Weights of a small transformer language model: vocabulary 512.
Each number is 128 + 24 x the weight over its row's rms, rounded and kept within 0 to 255. Layers, rows and columns count from 0. Numbers have three digits each. The size before them is the row's rms in percent of the matrix's.

# layer 7 MLP up, 896x224, rms 0.163, rows 407-650, columns 56-111
096:118161100210175101128136127114100126073105076150143139121165085119104111133103119129129106087148143100132139120142094126135136161095118125118161126175132127124120114161
096:123148084135138116148131132113147109097156124072145129113120113092104156154139141103128133146186135136149174094168143122183110105133141107125108085155158116117157156138
106:119160120139120183097133149158139151126129117157125106102072158111130140130136131082167119145123133133128136153161124125127070110132091128139095154097103132093118125158
098:159107119099129133207125165078111116119145110122124112147126156147122102137165108094153125095113120152119121148162151113109133117115115122134166103144100101102125125111
099:141151092127147131122091168152126111098145106111099095124120130138103126170134155146160148122130128113099141145104135129160096113135112130131167129139107096120158096184
102:107130138147175156185119137167154142097112118135175125142164149128128103168159107162120144123110135145132146162162155125139144119119142103134141161133106139131117139136
103:103119101119106106131129095144127098145140133155095097140119146111147139120111073130124133134176102106123157145143164126138147152106119167117166161144124118077141158101
108:088131125085137066125111127156108152135157129130118096049163128138161113132156137076126192126064144142124100138136092151122145115103099100145115099081114184172111117104
104:168067104071130139103070061130097135113115146109100138122113126124140135148115150172089143140069149092158140140123143171095113165140155123134126113148122114115149173146
110:139163136101098102066143124137108118114120118138116122164109141141101206140182127146123130114125114145099125117116182121099151092136135143120126102121104134125075123116
103:108130163160133110101100138112134128115075101090146107129128141082141120127166091130143144149147119081103112122098142115104108150142157105116094097106155166140129111134
099:194112104110153127153119173147139113116157101116097128153105177139126121167127170090138179135145076141131118135100135125094150087103106153137151124129159103116156128106
097:080189105151165117136109105120113087144120111111140111086143145116124127110125115164166117149140131124162105121111089151141101141100150156145111110109116159158127161114
097:104136104125104127128128106128113101133139147136109092122153096137108137117121158124171097141139096173166117138134135151149106177101114167132160067116132142110082128167
098:166095101170122136145146124106146133106122134130143132128129158138124153134161147087138117137117080135166131163136141111114175147140155135191140091123093078126161127137
103:127153138118146143123110151089087136173120129153118135142142178131165135113099143075115127129150124130120153088099117125101127121103107134146133101117146104108168159112
107:150138081140178145099132132107126107092119113160115156113098081147077123159166167198154120109141053147106129185097148130125143145171125115140112130123076103104141112128
101:091140115139111124135093147093127122134132119115153153150117143108116160168142139149111172069168149157098138120118139135102110148128107154147102090127154116146152082157
098:094141129110166116103124159141181144142153118138138122129135154078109133124117151115148108175098154153127109153121153115125145112175131124136132152096129101119109149135
095:144129166119105147126140125159095125126112132067098133156095105165116111130124215122124173139158081121143121118107124143129111107141130103178123118152089154107082091148
101:088104102146101135099143105117147143140109102075152115128119153118108110151138118108140139159104101109133115127133107141097119146117131139125159139132149159115123126109
106:137136111173181151153124124130170119130105112190138112144098100144099147153102125164141136171140081148155104154133136098136128123153125142130108157129113130111120090097
098:129157141148149121094084101122156134100158078131121121144088139135146149160142132099124156128112158117089184130101124117169089149124140155151132154148078127128091085149
105:148123147118146115108156166065150118133136140123143093089137069139148094124090143115114128200103202149151173141115120124131143134115147108150133141163110136156121129137
103:094116167100161154124152136151112129119138147080123123108140123136111131145135143146116098117119099126128109109135124117142139102158155133144130084106118135112113137082
103:104109142140126127122132143169131189140177072132149114153120117109152127100115083158116139128122162153122128113144093131116132143091120136093160107144129128104132134130
093:116138111096164160116123116131096127108102116139154154125109128125133126137169148147148159142099163136137090116154122106143108095112149132149136153097122111122103127144
097:087134118179112105160137137133142156150106143141112124151130148132113174097141151119129178095174092109101147103137102097143137128117126181126143136104140127145162157190
090:145142166092122124175118121149134123092132135147162124093135111143122139114138136139132108131173151126102106197124098144137139120128165119113106165107129141178147150128
102:123136091117105128145138122106109155151118068141121098134150130154142122177132111160123134115130150076167143148061141135147104143145113168151139118138121137124078128117
100:100115119148096128120119130106163115157171130133149143176115142093125148118126127144143137125145128148111142150091101132136144112146103129113106113143088156098089126094
100:128148130139097102130101085187124144120113133095141114148118142158126125150138174145195111126150159123124146099133120119107121109145095114110108133157120144130146137147
098:160098160160132123136124130100114148114120153092107099108110110147096130109100099048161116125144128120117106131141118138102113186097116097154137099107111108170082117141
102:119123058106148138089138115142167122134109122104112160130132145123083159128133131120150129090104149131132162105136156127153122145107144141112102144102169145128077164134
100:146157135115168151136158085158092139151129136094126145149115136164178106126130145130111102100090129131165123165134123141149139121109122139125099128111135156133114153138
106:097132097166186111091129130141137152102131127148157094126143114156155122146121130149130075082156126129109138120134101121100133139138150136126119134128151095123128082082
102:122117140144114097147122078140120150140161132118150136118129148131168123126127149120101133082163145120115082121112073091104133127098115155102136095114152149110098143140
098:070138177147129129108165132111117105133141135087128155111167112118154114113150112107119135071150140136092085123152094108107128131084094116126147116170100156131127155146
100:137143114103084122152128130124136151110137160100105104111157133111161152117124150110132114110103170137177110117125149116055127139141120124107110143111110100101129131137
093:139114114155137133138146134134098165107122136110175130122134137153122128165130143155133127131095118085143111139121141095124121138113114116096119138148122114154116088166
106:134116105147125120150105127148144135140126163145086115116172111090125094108137144119165102126097122119179096114132162154132142159103108124099113117139074131125118118111
102:120095125134147110089101183115037157136170149144129121144122096161133136127135130139103119139182119161111149138131161107148128148095081125102119103097114133120116143084
105:118173091149165137101138129140139131144136165161103135130102170118092122123063148187128163103116124133158145123159112100153127096152142152118138171131128158107070129106
102:182094130168150137097105147114137112147117141131130145104138130108138147128110103168142105136138109116092102113128100145121121163113125143113102104120132070106136161098
104:107120143154116155126140096105098127101125142125153095150128128141168144176122106123125120155129137094136166172127143119140144114121108148153136127095135111126135112087
097:163136142166148096091136130135108136172131140114055091149157154130103085142153138176134117126136085101151146074139160131138143168127136135133145127148160130155102136143
091:119158148113146124104127132145171103137119180127104105143127125145130140124161126074170111144132140169073160173146128088105138130177138149102166134102105110117095091119
109:141151101115097122135127157052109144114111160103115083136092168146103129121109087112145142111084123133108104126160131115104121164112167137125087173103089091074116129137
095:091094106197124136094093099103114096110121133156140128143146134180130153111104112143115119062136163117158126133110122116133158139139088114132158119136136091069127152107
098:153132147155099141149096092156097162148096093121110119136120119146160130121117117120122160107142135206166157133139122158117112086083149103100143125116100126158166109170
101:177142127097121102143068130110140116138117144129146119137102137152123134128105112115121154091131111103118127123176111093145123133129149137144113116088123141143115114105
102:105097132150129132097130107100122157122111099135146118148119150113155117134104133142126141133117118118128088117145090140147169108104127136142155169127126153102137131142
097:129088093123152178097152141110135114115145152171128103127134089138120141139116138132107123104124105135176136113144123136106101070136147174123121119130131138195149125112
094:104115156155158163119123102121139112114125126101098147121127126093142123151136160173151096120109139129104143143110137148100120138144104175141144103125167115110104205132
093:109106134133158109120117191104112103075121130146154124152143121141105124146091065140171154094137152131108175140126095108185124086098123091151139126139104135166125087125
098:111091121132134125177050109094131100147127099113153139118142166103150138116129132131147116155141143160103111183114099158163094125135123163111139146163109123134120115139
102:153110105117132107131105124116159149118158167073161131103121156109098111146106126137103125123170140142106068131122116107149090098126139177110100150122161144106125113119
095:122152115130088136143112118115121140174146117126116145119135133136142139156152146132145110147127092168145179109131106122119136136168072078144123095193126129146129156095
100:132137154147165150159106145079092149112121131151121106148132138124142180114124127140120093093097139117130129140137141127168155091090116144142136155146083160093154083111
096:124127111120176135116145115151159189109150125152166109142070132159134112120125090142132112151133138118149100138126158125146092101060086123135131099139122089139080157101
095:174118133123165122149130135102061158101157156164119109127134155099134129100153103144159131110135118112173119127118129166110136155139135106120107139112171108167101152131
106:171110077164115117118105152136124119134099121155113120139194130147145109090144135162188120176177076152155143104142125126125085126091146163131098115121162068152128089125
104:120158146156143132103118119141136132120138077101204110115145122101115120118088129158097140129128111123130117097082118119077125135132153118132103157145113121142090115132
096:163123123155091129145100160100141107102129143120135108174146143108144133079157142171143157160133149166116137097134160098148110125159161129117159135152086117124150095126
096:117111108118154126123111128141130145097152154079084086136123127103116156099108109147107126155101180145192129146125181112118110090120193082133086123124088162157121127111
101:108130072156134146121122149126131146138155083129100158105140107104106114122086134140129128134122120119115168158105156104158115097098174131171096150113139145126165180121
099:158096152161152146118139080142123142147138080162115084138144108141089145135113160110117135098078118085146150105096130089109147122146120144144159132102117138107112093111
098:124106119128149098110143129117127092116109148119105158150163094120121115128189116117163110149117106129124144148134146136143074192114115129144142123111139142096122069116
095:164105146124117152126128095106132123096121125126104159129158186102132181141113126115088126074165107116159127145172121150122108131172165119152117136145120130134151118147
090:164150151130126140124156130114075188122109119130151104137145137114078095115111154128099115118115156129143163104137148112129136118121097131157085147174132089140130103140
103:175121090150111121097124117126151133154124148136149133095094171132139150147161124131132141145070109069153124097108115124110167137133179103151149159132152111108145075130
102:141108121135118114107087141149087113151131140128158131094130142129173124167117141152135160118130132085127160105131109114114090160107173147172149110149148121115104143111
102:154183186159128120093123100127173141117116141162117161120142168131099132119133124180116144082138125159114180124108134114114112104121113174139120138133131135119176136106
092:150137154120114127170107130119104138122156125120140102156119181075146100161139132142103166072155160109164157151184131129103152119149127154115106179158149114151121128108
105:093105142164155100108126138097089103148145178124129113072149129119129078136132122127120143150124128131095151120149126121124139152091133158135135141127152088137130161143
100:146099149117121138142092136126123104100131091095121095119149092134123112153170095121107125155146076178119112078174112086098095103098161135160142074091112142145153121089
095:118120105145156139131130103147140130065115148130180122180117152116115120138144162101153076112105106142181155096130098115149150102125128148114100124152103137126143094122
102:156136092105128140098092145125130111158138123133103115125131148137142108149094148127154151137166102096164178160174144102138138152141123104143109114144109110156124106162
098:130160131126111183141142110124106154115151169128093112125130088140121141146106120114139105151128134110114128119117165128135108100125116121169179115143154077105118127108
098:099095113142134138121109172119109155135125095132137106141118152121108121144105134135117124127134121119112130168118082136177143144153111154129141134140157143153127154179
098:146142118099184126103118119166137163112143127142161099160154111148126138166146162115155121103148116110154096103139135141170123128097116169094109139142130138121107135107
097:127145131115138129061166169107134119084136131133123169122150161151181133135138115130138166093137126157095118177130166117120110119104131143130094116105129096128150159106
101:164109100101080110108104113126160167124146116130102089121106136129159130109163112075122138132124102184153150099109127126157123162106135163104125061134131170146120133110
106:163132115118133114112150129123127119118148138112110130117155115068119122088171146129147147132120161111151150148124138146081134146109119121094114159135142134138157132125
099:110125098117124094135127129104128109164105169151114085156129145157093154119113097144138098128157145132122147121132187106112111122129144149137140120118147121139119097089
101:101125149153134106141145140090106134117129141153091102152146114147188073102088127147131105121153114123109151139120151104106094135148171166099090146130138150121153118149
100:146112134120085091111151153121101128144123161145106117104133113102131142101091119128147142137099108126128114139093077100141125141099130123116135118152085119151141157147
099:148118161117145117124142127135125160114115139073138111067170083141103104139121075136144132115181117144094140119166089104151137122111155147137116122154161123137105140173
092:110156144150155128129156097107133163111103127147125136133101159155140161145093085108148112118073138180130144120120129101096162104085125068165144127159142115163122131151
095:109133115136143116166156140060102129144165094109117136127152145127145120136051129151138121103117141130178129160133117104126102138131139124126164139108135113123122116125
097:134072142131105118129128155159107149100121068146120132159128112098084163151132123119117170131116127103157100143070120149091159095139131138147163143150147123117153121187
100:139128136143128095140137108102077138145135152127151147164129113120136124142144127136126121169152116143117191107144125117147098106151078132118130122128143098126200143147
096:131117145172143136173136106131138134127102142126151108158142128142103135114137157138142122135092146162143071118131165151110089102125154133163115084159129131135131121128
104:129141129124126106160110127148171119120126113141125103121155175139126135114177138145141104167119154119129101140129169132133114141149186155144161129112170103133132080115
098:120130114126191114117120108122145162161121142121094091167086135154153141148096088114144143102136135130114104077135109194124121155163145148128135125143156147115119137087
096:180177137132166145122120160163188112140157140119111113093123089137117124132138149145110118136103135109111118127166144121118149101123138138108079150106133135148125145137
107:158107105137151101131135150130087100125067142110099120098154149131164114165099111133131133121149055115147140108158118150118106112102131126118173154113135119124117118150
107:145113156096122157110089150129163134134139109125107127069113092131115105140056090126125173130124081147142099147146144137142116185113135157143135168148172152115158107102
104:079143184130128130105105109122116142116137119109127107153143101092151132105138117132138133138163189158102077155156154113151119114152122160102126113138152077098070093116
100:118096096132127128101081148109088143117144125131125111153149123149146128148205118124110122145163129134152149170162067124104118152111150116119093132144135135148130155145
098:123136124132129148155134105124107106124157066147151133135135124159140136170103119118129120101124110120145105089132119139147126111134130168115157129100139142145099151127
098:151150139107121157075089099091135128125177183115152100119090141122156114141158140115160114128120101098147117062145121161144106159118091121140104138145114128116138124150
098:104155161127107106136115078112092135104145156164120126136093099144130105120104133164100154114134121144129134132127130123158122152125098140107130142123080119113119150112
099:132136124131092145114082166115134110136162189169169100136131154152113112129144111142122151147130117101060117147139127120115121102145144122117110117134120116132097139124
104:124135124171145139146142140126118144123103133105149111119156074120096136131148130106140115092170100129132122198103117133150118126125151141151130097128136137115154085075
098:100106125104089169098123122139091111114124098116179141151174109096138115124126137159139100104154106109136151162127105131131120186132126160116126136163121119141120141125
104:130141114107121159104149122167118111080137124098116140115113120097148144137150098095162128127173133143130079144112100126097110153113114116092114154128152114129110153080
101:154111169149105113074146118129116173125153118164139143119117113116142169154164132106159163150131117156143143140090126127102133112147148125167122145143107139143129129119
101:118110102143130117136140141132154165162111140126115141120123137155134144153146134115150133083150092115106101101138143096103147124124138115157102129063145077149105159102
107:112128137129098120101080129151174132085110172104129124125156133117121126097150065136104150149137141142149120132144145156120128130107164129155095146085120069105100150144
101:080151175165098130173118127156171125156121135144131104150129150128140103126098113131125082149104170111124115113107135141126124088139127152127097124126123127150133097145
093:152127092147101155112107096090157099104144094148137120130096126105138116146150149133125145076127126117119168164119170113177097098096141131132141109089106140113125105122
097:092127102152105127094103128086156174120157113154127131152131087130090146134131091130093163092164130134139148154135085135152158135145124125135125123104109072121140111111
099:150126133105195165133138115070159157137126136151107139163124123125171142117128112130109129124117157118127144102100141113169113110132120117142190114125099127110152160146
109:106136158148149109157117162119114118127128153075142121080111146093102153124151115125146136123135114114154102172149145143086139101157132134119125152160148109119157140144
097:108124137145124144119122082126108113116123154138129089130119154152140125108153142095143156113082127143178143110115161108156108144124129144160166163109116164101173154128
099:142073150172117170099137084102103102104128111112114153143155088104115116113135153090147116103115082126127110131142091122134124102151156124122144158119150100103119111145
102:108145147122138084181137125117099185119154107116121118121120108110114131182116177138130160130148130110142110149139147109152112101154085080115163160111068121148127102121
100:075132129121109100107161107126133148115151135095148126119146169136155088139155116141112122157137108169101130143120109130086116149111181161137086070112113114146172046135
088:153099125102180121132115122158102159120122105151150101109101133169124127123157168116115142122160099136121130113176128124091111139075112108136146155179132131097129093123
107:092085129092152161142123143087114122115102113150140109137147155043123128120134114137100101145159140149157125088142125119138154131106139095120147128100075094130130087122
098:188104149113123133175124164135135104096148074098131091106136141111118138174140137101134109116095123113137112107119129148093117129124121112168135142091154144118084074130
094:119113114123133085117099096096081119136105163151160135154127145134171123115170144136136167142125103099097124107145105124136147163087141168109140112100144153102081138143
103:202110129110160128135144127094129091126170085145100072111093116085134167102097130133115152144143121174146090148124116140111167101099109118119150136128115149119127106147
100:110134107122133130125104101099125123130133160110125122152149123094109087150086109145134125170158107124144120158109152147163153137118091158139129101125121123145166146168
100:100137177142100121147153078097145101144122132190156133120136120141140122151119111117178080125106135136110128109141091120088094146097130126110117138154106132092128087110
104:132141158121140144122141101110137168124075080162117122083104121143124143137165084127126111106117085106145086135160115090112132184155127154136162126102121152127153113088
106:165136130170136077164154143161125133119137170121147160099113166102176119134113148120138126098089122109108105168109130149070119112116129154131120125112175101118135077110
099:149168169123102105125111165085140131136124103165142132137106118147154142137148151131158136129127135175147137091127093137097174125143102108144117135068085133113196091150
097:099117090136140111106105119121126112111138143108129189109119127129156117124107195183130176124113116130104088167138122140113108123111134137143124079155143140119101093110
100:113098141112146154136134110145122122120140147116103098098142151135148133136070158106134148144178071129164125140117125116111123188135100118148175145138132097134118101131
096:135159138092159175106142159192122128087147142059127116126123116091152143136148095111107149146128148154171147165105134142100141114104165131141133149124131118122162105152
090:137102122099163145159127101110101176142095138135153128143111135086112113125107165117156108080131137121168148116109120106146130146159141137123126096119136146142128111128
102:111150097101127101105133156107109155114097122127133100116154158153137177080142110098144159132139131130096100127193131154107127116089147156103102132136156140089143134163
110:105104127160156134105105127150141137106105178114145114107125172147135109154132142126113130094172103188108197135137109135135099107106134144105119115192145132168136133087
098:125154133141114153118136116108126084138132148112171144163124153069156094119118117123127111177137116156114102137130133146116104109101136112114109122133142141121139134136
096:099097134151084101192147148117169092131097111094137091135096117076129099140129144146157132102138111133069138124127133149135162162109153104126127128100113126078105120135
093:145091114144114119103155097125150129132144165162108166124159129112149146115164145112122086148154187118102141170141126145143133101139149142126121114094139135118115131129
093:159143123150160118153149104165119173177149102121090104135155115141142104120105121181136125122124129105128129123097161127112139113119069143172161098150089141135114148119
089:107124081119125116119133127128108149099116109148145129152134121127137167123155069158125141166132169136107162185123160106133104134150126121182091164145125096117137161126
099:128114095101147177140159152111113175123139141178101105114133146115152129124111118083138125139149146149106098146097137154135118139199107120142127114164139092090108162119
100:139194127156148119117094119112128124109149118121121137164126182143183085140137102103123137111098135149145111129124144139121107135069122150145146139118186137105132113112
100:053119116131108136088091084158124128095164149121109120124116167134144099122184125163127146104110093125093133131098190091142127121118138106112153123170112133135097124104
093:131099103133154101132107119104116163156134129126157120101125146133171121157145105144142167141151139179130131140145151114114136125100150165136107129102104123139107134066
112:107092134149144127095124068096155181121122130132154176133115121135120133158128153100106110137162080121120137139142152133135119192149146109121100138119128158103093113172
103:102079113107086149135127137133176104094122157127138134140065124116142141135139074131130119115132065126142150130086099097151129107099124117124074134097142128148101138131
103:145107150156146101188134122146165141148112142179155114126131143108166108122130187104123112170130133106119154131091126144144162133160146133138138092131145125110166124183
096:080150121136123121124089151109114145111137111168167164150112125069119142115158115139138114081177115096061146113154105089192135164129134150139136188149145135148129106098
105:138149137122091089115103132112132116089140117130123128083126086131099152127094140136123139107142088102122117096130136109143125146110126163152151138098114140130113150137
097:108146142099126086138126138105098177117121099143101112156133135146151127140185109127147151180137114122149171076160116121159141116131101159103129174132118061138147094093
100:136138142161094078148144113167144135136116112105058119108164128123114066108172169142154158112137113161099113085086102126146133125124109131106140111098124112116141143133
090:146145160158120083143152078108123164113126124134122120136092136094094079165129154142065095145117130175120131145143173077113156107140097096116111108139126138141134147134
094:121113184126103144158100130147146166111113118082123124084178131146126123132121132152144154123117128163142106154148146121155150125137147138146131120134127145132110131151
089:140124140124169136119140100144142132098120144102129125172142121103128115163158138133159122131099127151159111130151112138130144141106102171112109128084105129138133094143
101:127133142060101085181106096124122172098099136147105144153128122119124108193155148133132136130133142109150123134149118116166145129102111125117123097115141164144121134147
100:123151130118151135155131123129097157120138116113076107118164127118106166165159137148122168128163161109088159122092096140145131201121121128102105090129104156149114133090
095:131097133119190127134129116123125118128089155116122110155150141152171155131122152104160132123115135152136069092128083109154117116134177137142122092128122139105124124097
103:121139146155099135053146118126078113140143109077141136112186097123147153131097138114135111077135142129099118123135147157153078102118103151161154151147118130087122110120
104:124146142093173077116087127145119138105134102155124104147161147091133111120123095154144088104141163132150145143124078130112143179151142134155110147179131139103128184133
100:125152125129140158155093097138121168141145116131176101135162124161151120146139144111139143124145112120133117123117090129115129118148106121181118128126133112118102127125
103:118100145126144182099104077157116127096123118134105130151113140115138137128147124123082154116128125128119153115156130109126072120160142140091138141090089123132062155101
092:130152114130147142117144139108107151121135146121109110146147150181143155142161167155158143111102130148094119118141083137178111130089114186137156117125138142128093111160
090:108122154143156131102166133154155139107102142173145103074107120103106106107114111116104113104120139119108129174167123145144129100110136139122165074120117124115106139185
100:126151108172101138124141153118125109130158123152082113101152131102113153134079115133156099171132130119128110129135104133128146118141113135118136124123145205117105197140
096:120120107133154139116111133101153136122129104130155122110091162132128123051151129100158141136103146130130136142124095085124130140092154111130113065121118158115112157132
105:122121145176149091099211149147133131122139130145122113111130112109138111117143084101160150099118101097163135165120071123119144142152112198100131075121119131103142117109
099:141116133114126160188107116075179122130145093111126105128168124163136097113146139136139134151160109126108137162108137123138060173122169096174143097121138116111116127137
095:136169154123131128131081102133148146115172135114081121118164174149125102143119157167123152124091134104106156091138123119123173132133071097113153128111145138145166112115
100:145137131165131138133117173104127149116087142148131149129147111094081113122124121143165093117135095145086100095129093098092074162201126152129131131121125107137183109098
100:098120172139119110148155121144063167132124119128117174136142118112105134139118109159130060165155122149139117134130104142095102114148133133152160121143147095122137124077
094:134164131153147148128122168126104104099141111129156129103144130119165153099169124111121129087101092128077112135143122151141140111128135174104128128094170129088144129154
104:150090135147141104139144102121107128139166115129134105115154145129107134148139133151124137150119140120125170125121145090134080104133122173116117098134106106125158116130
101:119125094134108089072117133138155134129136146163116085144162132126112127193164112162124127133114115147147126138139138183097116171099135145137089118182135126101129101133
105:132106110112065126142124144133148155069129102127092124115143127164122152106127119110139113142117139156100123144140148149066115130140124114127106113136104109143118133161
092:132138111144125123186149144146137166133127093134162147093143121103129120098099143156175086160080113133141139133116090124091110126155124124131147144143133138079161114141
101:106128142103139176144124144120137133113158138133105117142097138118143121135167119085170167136132100153105111111117121143100111158103145152097139134121139122136121100118
102:113111138167136100157112129132160120121134086126126103104121099133117130146141135162181188136152141144152108118141091146146096139130103125157083087153154108121119109121
108:161148122138134093180085120117165152123149112096126127114141152089114127131127142105074149133107152142062130130108139110133113138176119151162139130148119111115099122112
089:116158147127115158152062153084119104121111113072068140098127125143171100143123095142139144167107127162110133174117133078139192150123108136145157151118147107128088128144
111:179098104127157141101104128158106081119139136098141119111101147128129116134127129106141112145091159111128135152147092109151108165129149165123097134132099118113146109120
109:146152100173114142136143176143122107110141147137102128183124150137101116122134107168158112123096121119099082137096137127145159105112132134152131128118107123140169152168
103:107168166130133145146090141085149103150119146082110142144123096100159118127141126126164114149107088157117137170128127090103166174148128142143172150144107141122167128133
100:135117113151114170142149133105132112142114129099113083159124107112196139144145165140140069127144156105112121122181105119125124104134145157108138081096136152157107127117
095:124113125099089137114152125123141128124109133114144120132122165131088094176122082142150112133138112104181128137152136123148131101163144135125099101138145117128121107119
102:083127123194132134165128101134111164142146087100123100153136165102118114109150127140126141125148141171161110131140116128119130139123108158112141101122068144132131126113
101:114170120128132162079130100105129143116162070162125169143113143118187155155152114121133124079174128122118142095131176111128151158157193141144139145096116167106129156092
102:144124100120114131120114091118101177124091127114141153134152135132107179187155124152132170130127132103099119133157146140175130119121105142129121135134154111108117096145
089:055108162102147125149097138124119109119153077169132141163099130111129102130141122137155117130099113144083138190132135140128156125125095132141161118112115125159150108142
104:148164133129148091163163115113143141092148137141094125118139111116187124155153128111121133126136160143132165112108155119089102143109120118119158105125122120133155139121
098:127132113195106151131158142126155147110131114136147122120136169101143122110118091108153149120103055110115184180159126117104148135128111158139146163155104121144125090107
106:159089112128133101145094133140146139114145111190113111078106103167123132146152145119150163105128120104132117137111127144135124090124094149100110138117126158124111139114
099:125114089149125126145152107119125129134129154098110130096124134141143122110128158187154119136099112091109172121146171110125095152072153128192068112117111158100090120144
097:114123152135184169121146116141142145080106130122161119140131126129115131183139125149145114113166141124101111129123122108190100102127147123141140143108096100190145088096
101:124146132158144153112147158144105132105077125132116066137102107127113122150132122129111133158093114123124106129194073087094120120126127134180137157159110166138130098131
099:106116145157114124143100106170091128121114170134063106104154131132176123090158108117100125102156113134111114100125107106087147111133109140127147141125123111088131185103
098:136092110124091178125082125126073122126101128114125127149100137137120170142119106124104137152109157174128160119118159105139108141119122115113103122099142120148128122115
098:089141127152084114138102152124139154130190150143135118134152124133123117131117121125149151132125105148142135132165147083125120128082158109136127133152115104144132142134
102:153108101160139090114134109118170137110125143137135118131116123149134144128121167132125136159128130083107130139061146100131109156156126155137128137141147119159201151182
111:123124089101149116117168102113117164142112138156126112104125143122165175174134086139144154126128104128110132115098080090155128188151189126133105118147097086141138159116
097:144137132183102147145104087153107123135139119072121149111151164098098126153140137121154126122147135117124115144127159111118108109100171165116143126158122151171132113109
093:101136132100161140139111187161133133097133126169102142147138116110119146131183110137138123143151106156116142110161085141108155155157143090092107122111093117104148166135
097:096102145116120173106138135174117112107151146110118154088133078125145143109119153122093119148142132126089142116080125099122142097111101136105092101109137118139181114099
100:146111116152167120088082138122134148166135095118168130137121102151124117122111126114081148076143125161111093153143105143158143177103141129134120095107173166127129128165
096:125161116086107158142177114132125147128101150147101108151117164101141138144097126138121119107103118123105086101140130146140126131173153162144122112125138146122148143134
096:103124149129163084092137145079120141141123121139136132161118124102160118143115138141128110112125108094125114124142128122164098135131091146110137170091151121159145134139
106:120143159135108149133110155085067158122156102138151122149163113118170135128143165149120118157114132123135114160141114122139084161139159129118139142075144135153150126110
106:179117139111125108101154146134141134120155156178124114100156166138142130104140128139112138106139115153151103123122143086068199124116167128127144131165130107131104089125
098:139149137137175139112106135116147137149105111124162098164117143118160101132118112126202106140103123124129148142125135141107113105126111131114124111137108139104139097108
102:131142134182135164126094148146118091105139151126129103152146149096146177139140103138122143148143113161185076122109112125115103146130110123139131107158133125155097103096
100:107154124140110154126134136096102156155156130095140109133113119156131122130156174157128155124140108109168128147122117143135113088103071147136160165124143144134150093149
107:156156137105176110169131172148108126125137106141117092128116145185164149095109131097131133131181156091074089128178176156176092084132139164158130135126140148121117111122
100:127107127169107160124140111110084097127157144113147167089146106147178145150133103156152131075137125121121150122102104121122129168163109121128166128131134155132148114121
101:136139120136095092143121162132181135130135092154129125134101111069141155128114117130110190124142135123093149093139139127147141150176151112168144108135133130134138102102
104:163111144121130131122126182128085125119156145166135137116133099109141116121137075132142140083127121124159155139166129107179142120106143110126145128156134102103132102114
089:123182116159146118153137116144112130136145118111110143106143139135142114163118146128139136119135158128128174163146115099100123151163149099165147093136136132142122144112
097:133143131114117161123092103128141150153132132057144139150151137100134176145114125090137133147080092133157169122155140170185119122125135136143129134105179115104136110139
096:092114141153121100081115159140151093178120165130096119099122134119131155139084101130153183162157146132127137172128146128107127129115138139132132101146141110087089151149
110:085118161133142170129157146136158151113173160112140119106067143119153142124124145125164122143101130114158154133172153089090150128159121145168132162128133163086130087136
108:111093132126154098122116144145178184118138147139155151130119122136121162102128143106132093170104085119132129153165133091159146145117137125119110088141099145134149167145
094:103172135114100148135135144090163136119138152136120120116084109141128125095124133166146118124128116126079158116140120119163165139152146147113117140163145149116137139123
105:152134096130138155182153138101132091136092132158151161152129128150158156142130113117132126133147060089122091138096140115096117155139119153176119170132153149125134138121
102:125119151100107111118112112134118137136126115116175086085130139145134124131133113138150107131161138155150119144117125121128125135124118110155098125182090160150115127126
104:156130126119166127119125169136103138125156093134170095126125104116190157095151137128133092163086119128184124131052117162103123109142122113133107129152137109104144114126
097:097099098167139119082144130083134155078124118102120089115155098150106115145077130131147138154128165140150101101087106120167113128129106169104140118146117144110139094200
103:147078118121113135146140169087125102135175121108129161172130129137126161121166143147158170152175110116170129113122103125063092139144131140116167117151093147119158128205
097:161119124137104081143096120137121150114131176105140114087115106132136137164121113147121143124129114140158155105120114099131109142112112108130111126186129112097103080136
096:107123112105101120103121122122126107150133099114122110137165107096139133117110114114110093138118135172093108095133149126164134124156152140159093109136102138165113173066
108:104156096125132129152120146151135133136091149126126101114146124146128158141091145125122111110154141138152097162137129095133099131121092158115152106165122128132142097169
097:155121133135137107144129144121121078112133146098150176112121095135116139138124110111113074134134131073135085108127165152157093120095125135171141129141123122136120108156
100:135121182174131148085094140146103123098120135066110128134105121160127126140158138126142124106101106142151131139141103137096145141114129087143143192144170122109139111138
104:160118125159124156110137128095140145111134173103139107107136123125116101160155138151109111093099134141142125122086121156115147099133118106119147105129079111116177138130
097:134108133142158107149153085115167100103075127116106118143134132112153143130101106121128169129161094129115110091149146106112131149157123144106134133123117116129089143130
103:130119153119130157101099130140094105124184147128115147145115096091157161128147105123122140122127141139118113158139163144129133118143131126173125109098083143132132154129
100:152127119141122187096111155121098179159165142159156108176111155130113139153142125148154121145109101141134116148128073093153127128156153141119152125128151151125097137126
098:117075134148183151134108133144117112093155147155115149141142070157103099145131093113113126098102149086163165119140163129180136106111142162180150107095109142083142134165
105:165145127146126164120146160113108143130134112115147121124138115133123143116102165154123101094125184179121153131112108139104133146120151142128121131127169083134122117150
101:098062123072166160158136123118152132165108136126109132080098124100088148169112119163190132159144134122145117125155120119121138142112174131156114155165140166148144117135
101:158156131130108131110145161121121132131117137110154112112131131148101121146138136121105094159133129135120170088109104107127107174145129115122143126067139127134160067134
093:132113127168127105138139114163131114143125123149102055096104130125172170176102153142147087150162150138140142136088118090102149077140126095153138126141154107149144127169
106:142190133135144155135110130146095114151115160117124129125147153097130116129098141116155107159109113127124108149117073138141138127076126136118166156166115103125135115101
099:162133092091127122124121114104162194139113170106132118103094097115154169122121151127120120098156117109124131112138165185104117166133122157174101121126118171118139118114
097:109150125145118174130084112158157132113122108118137131133088151129134173129172124151130121108171095110115127145131104143130147114153098159137117107114159109120104123150
100:073139119095109151126111131125104136112136149140116123123100134143123148123159122143113150150106098148109136154105167135082125102099089147147138145123129118128136145170
112:109136085110153103154123156135118134121083142113090114135102143098137102126115142149124137141124130195156146135115153145143166100127146153111142166123138103122119102116